Each number is 128 + 24 x the weight over its row's rms, rounded and kept within 0 to 255. Layers, rows and columns count from 0. Numbers have three digits each. The size before them is the row's rms in percent of the matrix's.

# layer 7 attention output (transposed), 256x256, rms 0.0795, rows 32-63, columns 0-63
078:164131108145137126152131127152101123103130109149147136150134110119165128092113117108087165117126191145111121143110115114136123117157096117161153103068140081117115163125188083122137113124117145
084:117164163144115087100128113120124092125136112139130098142106111149130133122117129173141094105155072085115103169170098181140083130098125119121144178129097130135107135165144166106101078152116129
081:139134138110150122117102124119102161130117169071158116148147149097130130164116105151117113098108147099093139123080135118121090133130151126148153140135114156139147156124128146147132125127120130
079:102148121100111072102132126144156149123130151092122126124120124134113131157130087176125133138142124112150128147143136160150132135077139117100183118107130120136117121109109170145108140148086118
079:101167131133129119137161115109126063127112084139115142124145132108122142154165147075153130120162088151123126134105142150085088119146150132162117137149102141113151092152168105148179130150160153
075:140105153135112184148106159110130191163143203137159138131147127123139131099165109092123147152158166168121130110152124111157157156106137147112125083112133144124134125091150110145123117145127102
085:119089113129177140135118135136143188087108177122119155114152156160097145119114142103137110149129133121101145120143072112133116115137123098111109135163142161135104143110133118114131191130137122
083:160156080097151085142184118120141167142129142122126156128093123148162147195119117108115160124111136136088145126113131159131133123134115167182100100109090143155180147133088108147150159152164127
093:123174175122096096098131139161107087112139128114084121124120103153130129147121111181107110106105070122101124140139129150118155149103124110108109155101095137146144132117159096155094106124099169
088:120162112089112139116127135144098167159130166122132080148151128113135145138122111132107107088130147102094118147112102164134118170111154134132162130127115127081137082140139155116126118163091129
086:126134085088084129128102095109136076139119149127109109135168169158095111101126111080140120175162141143133145151170169178096121132151129161148114118167080152149153113138159159133147120089165103
075:132113104151138095135120113146092151138138181111092114085142147167085131101135142152161109100101121130072140143155124143108124139134147137131096128100109159130143161090124126151112125118112147
088:122092132121144161119095112129153116102155139115136168119149117135104160124109145093136161183156135160128158121158149110118150120141117132124096095163133123149122167099110114121133147132170115
084:126141127120147153125146119110118106157128089142094134139135123124150136106146102087177112148122165149163153134123136126151079068141113109158144125131153125174153125177129108084138134124158129
086:144148094148093105146118133116105080162098104119114154082098105115094138164114136139166148168100159127130149110120131148096132112135120166173099104123113092131155147141140154110130176135135152
081:142135144140120142099137169180140152128120129107118113116114089111132130140171125103145097125157115096133105106151120094146138176150158126113114129139154125140065089083097151099071130120121100
088:165143118125126137166163127135143096121152074108144144183107090159143141082123103148124129129099105091157104095125139110160117144125122136152127123063139139140140174155116075144150132144137139
091:150156102114111176112137129153135114129152108106111135170167132120126150103082104124145157137152147140115150157112124141122078124132117142143118140140144113109119148123111100110129134108129129
075:117174101095155154101113155109149167141112125101122120104123168142128135150130100109107113135100114136158108154136116162128123163105138163124103168169125122168123117152154132123112137116105096
088:110149149141195152131125089123168126142134114158111138156103098132118143112150169113097106131130089159101105126084103107121089118128170147130143146155147081152125124130139157123153129148126133
073:121163122111147113159102132143130167126125131155104093136158152174109124109098126122129127164094120130141136126122150174110133103110095152130139123177103121138117141130166139128156163144110113
089:096140145116148114131136138110105118081133084105178111179122065148149152126105125144156082123120137128113123136125117120127124114121118121107143101144099110091161128167129157150131110155119148
089:139123135121135140123123121080115093153099106180073158111129103099151117120096165151171110147092133123118156136159110138108107159142145094126127140142159161137152153113138119145129097109132157
077:114076128134145127130170121052113154108117095153145151133164115116147133144107148089181133165123131081138127099114129129092122131133098110108160128142137166083144099124116090131133096153150112
070:136161156143077115122099168152123142119131129132088119115143120091126093138131115187112127141134100135164124098114138126104108108106152121122107129165128117151084136117136107115108097120101144
083:098099135147128148163115138110145079101113138171113133132133163140138156166145165118184094144104136148123132126134128126155176062145114067115119096157162126138145152147141126125151156112141108
085:119123141155096095106151144137113154128106165130131117109095180132115087129128105130114109111136123145122140113162137147129111085110126119159146132125133131135142099175156136079143121102127155
075:116115138140088109166158111139126117114118119172117122137127135127180093128134135102135106144115114174113149088121133138123139090145133139162123153090139136139148154148111134132122104108127163
093:133105113147158167155113123130164140147123151141128165095141134117111109140141158095121170160162160123149145097154124106118141094156121120143088123125137131144113120110139116113139146098172107
084:132133112135140121143130134134086129092126094134160138126114097134126142155142143147101093082149119125136130138113099162135157152094150134133183134173097098110114126130117205142166148145103144
071:147149170107128105125086130149141078155118109111117092166117144118161160134143160117144144127115098138085114156145114127110085098160148146172134133088133122141122130122142123123112133156112147
086:131099108120120173122134133127156167145156093120108168117120129111127109143143108166132139127095114096145158097123153131112157107139107132148097136112179147161148135111082113170127150110082129
# layer 7 attention value, 256x256, rms 0.0632, rows 33-63, columns 0-63
087:111090101109134149151136138137118147144122160105128124134149138095163157141106161107125123120124171163133130067112144103134207132155138128114114109137125145100134111104112098132141157122142103
086:105136127136120133127138117115157139116143107135110137116112134141136125117127195094173124146112116140143129132189105135119173112107092086121118151121121113102105095128169081091120096141122114
087:165123129133169167148107157100090117141103127108124139129145149108131136099134154103122125140111126138129110138159109103093100092185141113147087146136091136128142103138172084126136136109160120
087:155131127135121167135171112134125154141153134143160123143101114142153140085110112117119121132117146153134133115130105085143137103107124136067136111133147113137081174110063155097135148116112061
084:114117113117126107102165127117094137116102115159111096135139103129111083122115163171099110153133080076111069154148127136100113126151099133135129180138132113147122162147099176146118095110113189
088:143115126118095108121118122144139111145114119135146115138181132111128115125128139137116146118097145140162110133109172108140153139125133116147138088146106111103165088118116145150119110121123165
083:114088155160108165110087150132126129143151096161169095109175132140071102098128130144166092137108127104158149150145090110119131118133137088072132171122148102091046121145162137125116091130119110
099:131111112110124162157143113084150134165148118099172119137107152100126109100150175106152125140151177150118096139103145103120111124174123165152151109136162108107113113116111132130162128133141072
091:143086144157159107131090129118159116141119119127112173108106115134140135127127160152132098145149130116162159111194137104128156110146128132137102148161091154195145179077148092176110104102128104
090:101151143113156126166181136170123143107147109135136114135089113099195149136138155149124140104110102125155126095099125067134129127101111136128152162120154106143098137120093094145106142169112143
083:102162151087091148133161138121136140119141092146155133154138132108144122151119131135121134124147149151124065118093140104146171105087079087116135093143163125097088099152103132140132135128151106
091:136170118121108084143169141114131147117124113156140104135166149162128094122161100164089135117099134103135138148087122149139110101116137138128141155094128128094156104139126145139151143113117163
094:147095123124121110137097135152152127096126145161131101141081135122115135150128127139094120117112071075124125111141145149132186173133186174103117156132125119090102135098133146144129155137118142
092:134152143123165139110131136125132139122156115171157096127160142132142126115155082113101123130140118138102107176084142140166133125136136076081104153143123137152079115160093115119132089142139087
085:108098104152148125155119090086112118140103145160121164119111155137104136115092152160110141114114119149142107141109158099120125121099143124154142092154084126095182150145144113135153115120121151
091:085105139121096142105084152140111130107115157172136133102134147116102115170161162142138109131145156150082155161101124146128143123139128132085150133157135096126160094143100172129121097118115109
092:113150098140134096109149146091118140131112109134142167106107155122119106147163154116154104115123131109148121109148091112146153137137158102134129133147115140144143091131151158140108114162125151
083:136087147146142086134142110111116109114135135120125085116152102111163133104088161132145078120145117129104147115150124115135125106141131081132143099120129138093115113094144156137100129152147135
093:157119148112103100148161155157114140117116115140143118130158167104112115103139069136130148119128148104165173119121153172141120119097109101111122101095147168098131136127102104141158130122109121
082:131122126123101096118127109134152120122109127106159111117125124083114147141159115165120120123127136141116133147098112132139122140085139125155137170102159145110138116101085137108095048122150120
091:154150124135150162111156114110143131159142143125118124126132155101139120141164138124137155118114107121152136111139110091107144135138121151119138157125142136155105150106152106129099136114118122
096:134092138140116106110120124132116144097141143090134078141118123156105134147175129109115157127162129114169100125110140092181173099109110186156151132105106129104080112132111142123131181120142101
088:135128149150115114105098123157122115147119154135094124148087122145133129113140145125082149147125104112168121163141153132172137143123149138163097100127132132171110170138119154081132169123136115
081:111086119140158109108125108120123120146121115096154133098101151137124151133114126097153108109101170135083171160136124144151173173142088140160137140104131111130162125150147168097141143155130138
084:149144100117142088114128099118141135147170107095123139148145090105130129114131096126087159142130082110113158113112144126117077176130149156150116162124109123113094094121113131099136111128145139
089:118129102106159130144066095144150112160156120101142104129104093120181163142113152107152129126135147120122153109126117162089146154168129130134122131133144150120067150115118118133101120136106104
086:143117143114152108094121130119141120162156142103171137125138113131116127133110126137130131121144160124090110120090127120123120173104095102144123099169158106129081108124129099115171163108123124
091:146107123131092075104117131127121120104109098161117105120152130154123129104114078153124118114111096148121107158113149171145136153114144127138140115104135133120127134167088148122114126141110160
091:124158145119136148136130107130140136174141142106124091149139132110143139102134090124174109125137129106109122106149130106092103100120106095084107135109113147134165125105109083122082102115126101
079:117130121154104144115145116142123117105139147160133152103116113133088108113125098150107103131149165106165121109091129127120172133110127123073122140149123137107111116131121138133144150094123113
091:118170157153125094138152143133095115117128138142148098117094132136091137102152110129120132135142137179126119162112106130130084138113128143093157158111120110070100111126159207115151118135142143
# layer 7 attention query, 256x256, rms 0.075, rows 64-82, columns 0-63
094:131145124142147141104090133154098130119123133184136086126140162149086071139147073145095157155135121105124127111111135114127121157117111144132157116109134081127118145115131116114174106104157150
093:110122123106135124132124128098082147148151107116137091159084106134099096140168110124108114134119143106138114136074113110123087114105134133157086129185146082125134134127108156087165140121114154
109:072140112114139155113101115138144113107159143127154134130114121103151142155130123132089158173133111111101122134093129139110118086100158118127099154143127113136129075111111104095140144130120170
096:142156131104116107173199146124091100135149096131100113144102120144122134123111079118140125135138132125129092126107115129138110144083149117164133115181180112136146123129118152140155127083113160
107:117121099138124141122096113151162118152111156144122163118131115128146102125119127153127122143139081125083129116151152129155111141151122144159146139154122108141090126135139107111117129101147161
103:088123118081163142151157127104125112140131122118112140162118108117136166118110149077133111162141170115090142171141155113119105108172118131134111122102117114102130117131129125121095127155111114
101:141104133152142132117118144146128132160144139159115116095141122148137091146163095152127119137160090134141108087129146159163101134113159100090124121143136117173107124122135124119142104102142168
105:099115139097126113112096130124151115160120117113116096148182126109154147099110173115163123137114149115145160132128168145116119114118132121145119103102087150130099142119130095128071144164135112
098:131127116133128154112056090113118141118120131130140120081154133106141124141128159127132123126127082109151125129107132112128160095150100162101131157102160140107103094116167079093110117180127107
093:137113125133149082100099142154127144134124129135136099106141119121117087069158171153107149088131135152157183134145119160105094138142105153122172135141130102129119117131131169090096090142131113
098:072124135066137093110176120098099103132154127145119164129136159138158154096084131107130113121120109126136153157122124167131085152136116153188089173136152140159126137168100138137098155101130127
102:085101174127110109118108137121146140161115122129183130119107153151087144120139151127137163126093122135134154130121130154090152073109128124114119102121066152124165103111116138168168124159126123
097:113115116125102108122108122116177113138111104128117160143164122089160154136095146116156119121103155118115173150133128145111101090158123090140091170149109161139126125128119134131094141120122130
103:156134130091112111132153113088098124113106101104105143152157112148154190110099139126134120110136163136106105145117108128120133126144127121189127105126135119079167121130125147160116148158119121
089:121160129115142125127121132121072166129166128133124082127076104132144084122148096081093109109140133152174100144126111102113130127126110176137132128130167102133111121130114138088173129165137123
090:115150149149129119138117114128154135109142139104134084132102168124087118133133130137178140150094168093167132119110132143098130082113156126122097105162092115141155159121115118117154169101116138
095:117125127134129146130166126128127125130141132118137097131071130130081133149142099114118127099126179116128121135122116148068150116116211106113154155170128126133135068122127160138145142142129112
103:122102165069117088136145135111099102136162112153106132152128116110145163121077142073166113109141130126150124175123130122137126142114114132172103104138121137098124138165105125143108147137117100
092:131126096109161143124107123138089151078148130134184112126085123140101094143126103127100113131112147168117077143069091111104166074130127152125129167097157125097174088108133144109147134146142129
# layer 7 attention key, 256x256, rms 0.0691, rows 64-81, columns 0-63
094:116172117119138157111124099086132120150100092148116123116147115145140155144106113107108123120172125084119177135135147135105115121130120149140167103105168144140147117124136138124127123077159104
096:098114134094112117092118144082092119161149079127127103126130139106150152134154123126126121134114084108139142154085127147110058135095087097143128175131186149139084135120103159129134128125097136
089:111130113129142124119129163095155108127155097091110138127154123105127147138160162128100170147096108119158134111109109145150103128101109137145138095119115157140109110133140150097151116109131140
097:158156167091121115134109115169079108165155104148152099144150104115110153121094108102163117145145114087121121147094173181104129109121169091114140116122154128103117106154136139151162120130087131
111:140145084140118161143132104132138113124123144120136133132121100133132144158127092153146132141124109116137114138131107095144170121139165194107164095108095119111107093175188163104121089100183073
091:091114130123141122124134155116130126132119138111118169163133142099111186125129142119141100119103129092130137150133134121140106091116125095091136134129081102124134056107149171158128129139116114
089:156140110138139114134153153146143159135135106144141100098143112132127147121131153150138098159133121148158149121109085119117143158128136115068110135103182152148126174123166105119091129110136133
090:132142137157148135138118143158166158140116109112144102176150124167106105118144133149124162142103152128125139111138153102148113145116156140144173113120079134169093115095131116103115157153130127
098:139137100156132119123141133092145131116101109093104130118162109118145073117185126131125187127127130118159139105124141125161116131115082174166125147130146147103093111109164122124136096143134148
102:100106132119168099139167122142119144102120137140109120128117157113135128108122134103098132120163140138113133180135155069140101137127115122132183162164173104112092141102112145106110082148119106
091:052120110137145120086131125153086117141170151148173122134136174120112135127096084136080136129136098103133138119116130155142132142106087116123125144116115099129148136152110129153081145126133157
094:104096208121107101141123153125127137145119146111087096101108151117138124091159133136121162151147100114136106120168140164122089123100087095192139073144081142153103115121110142154107097191103141
095:133107125155137089127122145157152126119147131153128132165157113107126116165112141148119107160080146115171111116144153084153134119097132075115135139130136114153096127134121141132113127110133126
091:132113124163136161081121133142087186135121189146125151156113151125123107112164121117113124134124120124114112125129083154109109136120153149138149138155087095088131085117130130166130168164117144
094:108139135151113126099096132102101124140147106100132097123134145102156134131099082075140135073122110173130153183098134148106092101138090109160126182118191110124123140134089166129146142121099116
100:170139191076086125116077148178121108148133098132154122132170116162107127143106147174117178140115155100177107108121136106124148096114129104134142118109087119170105114100142116145145134110092135
097:113164149128142101113156138112086102158136106172091151124104132129100094122097152088125097132137163105160117139128158141118089137158124157117130136115128150095094160148124116153093137145117134
095:089122177127133134100096152157074114155149138170126137163119163109114107123097124123112136118125104147136094160136144130139133104101156113109151129133127076107137135145086124168132177143125142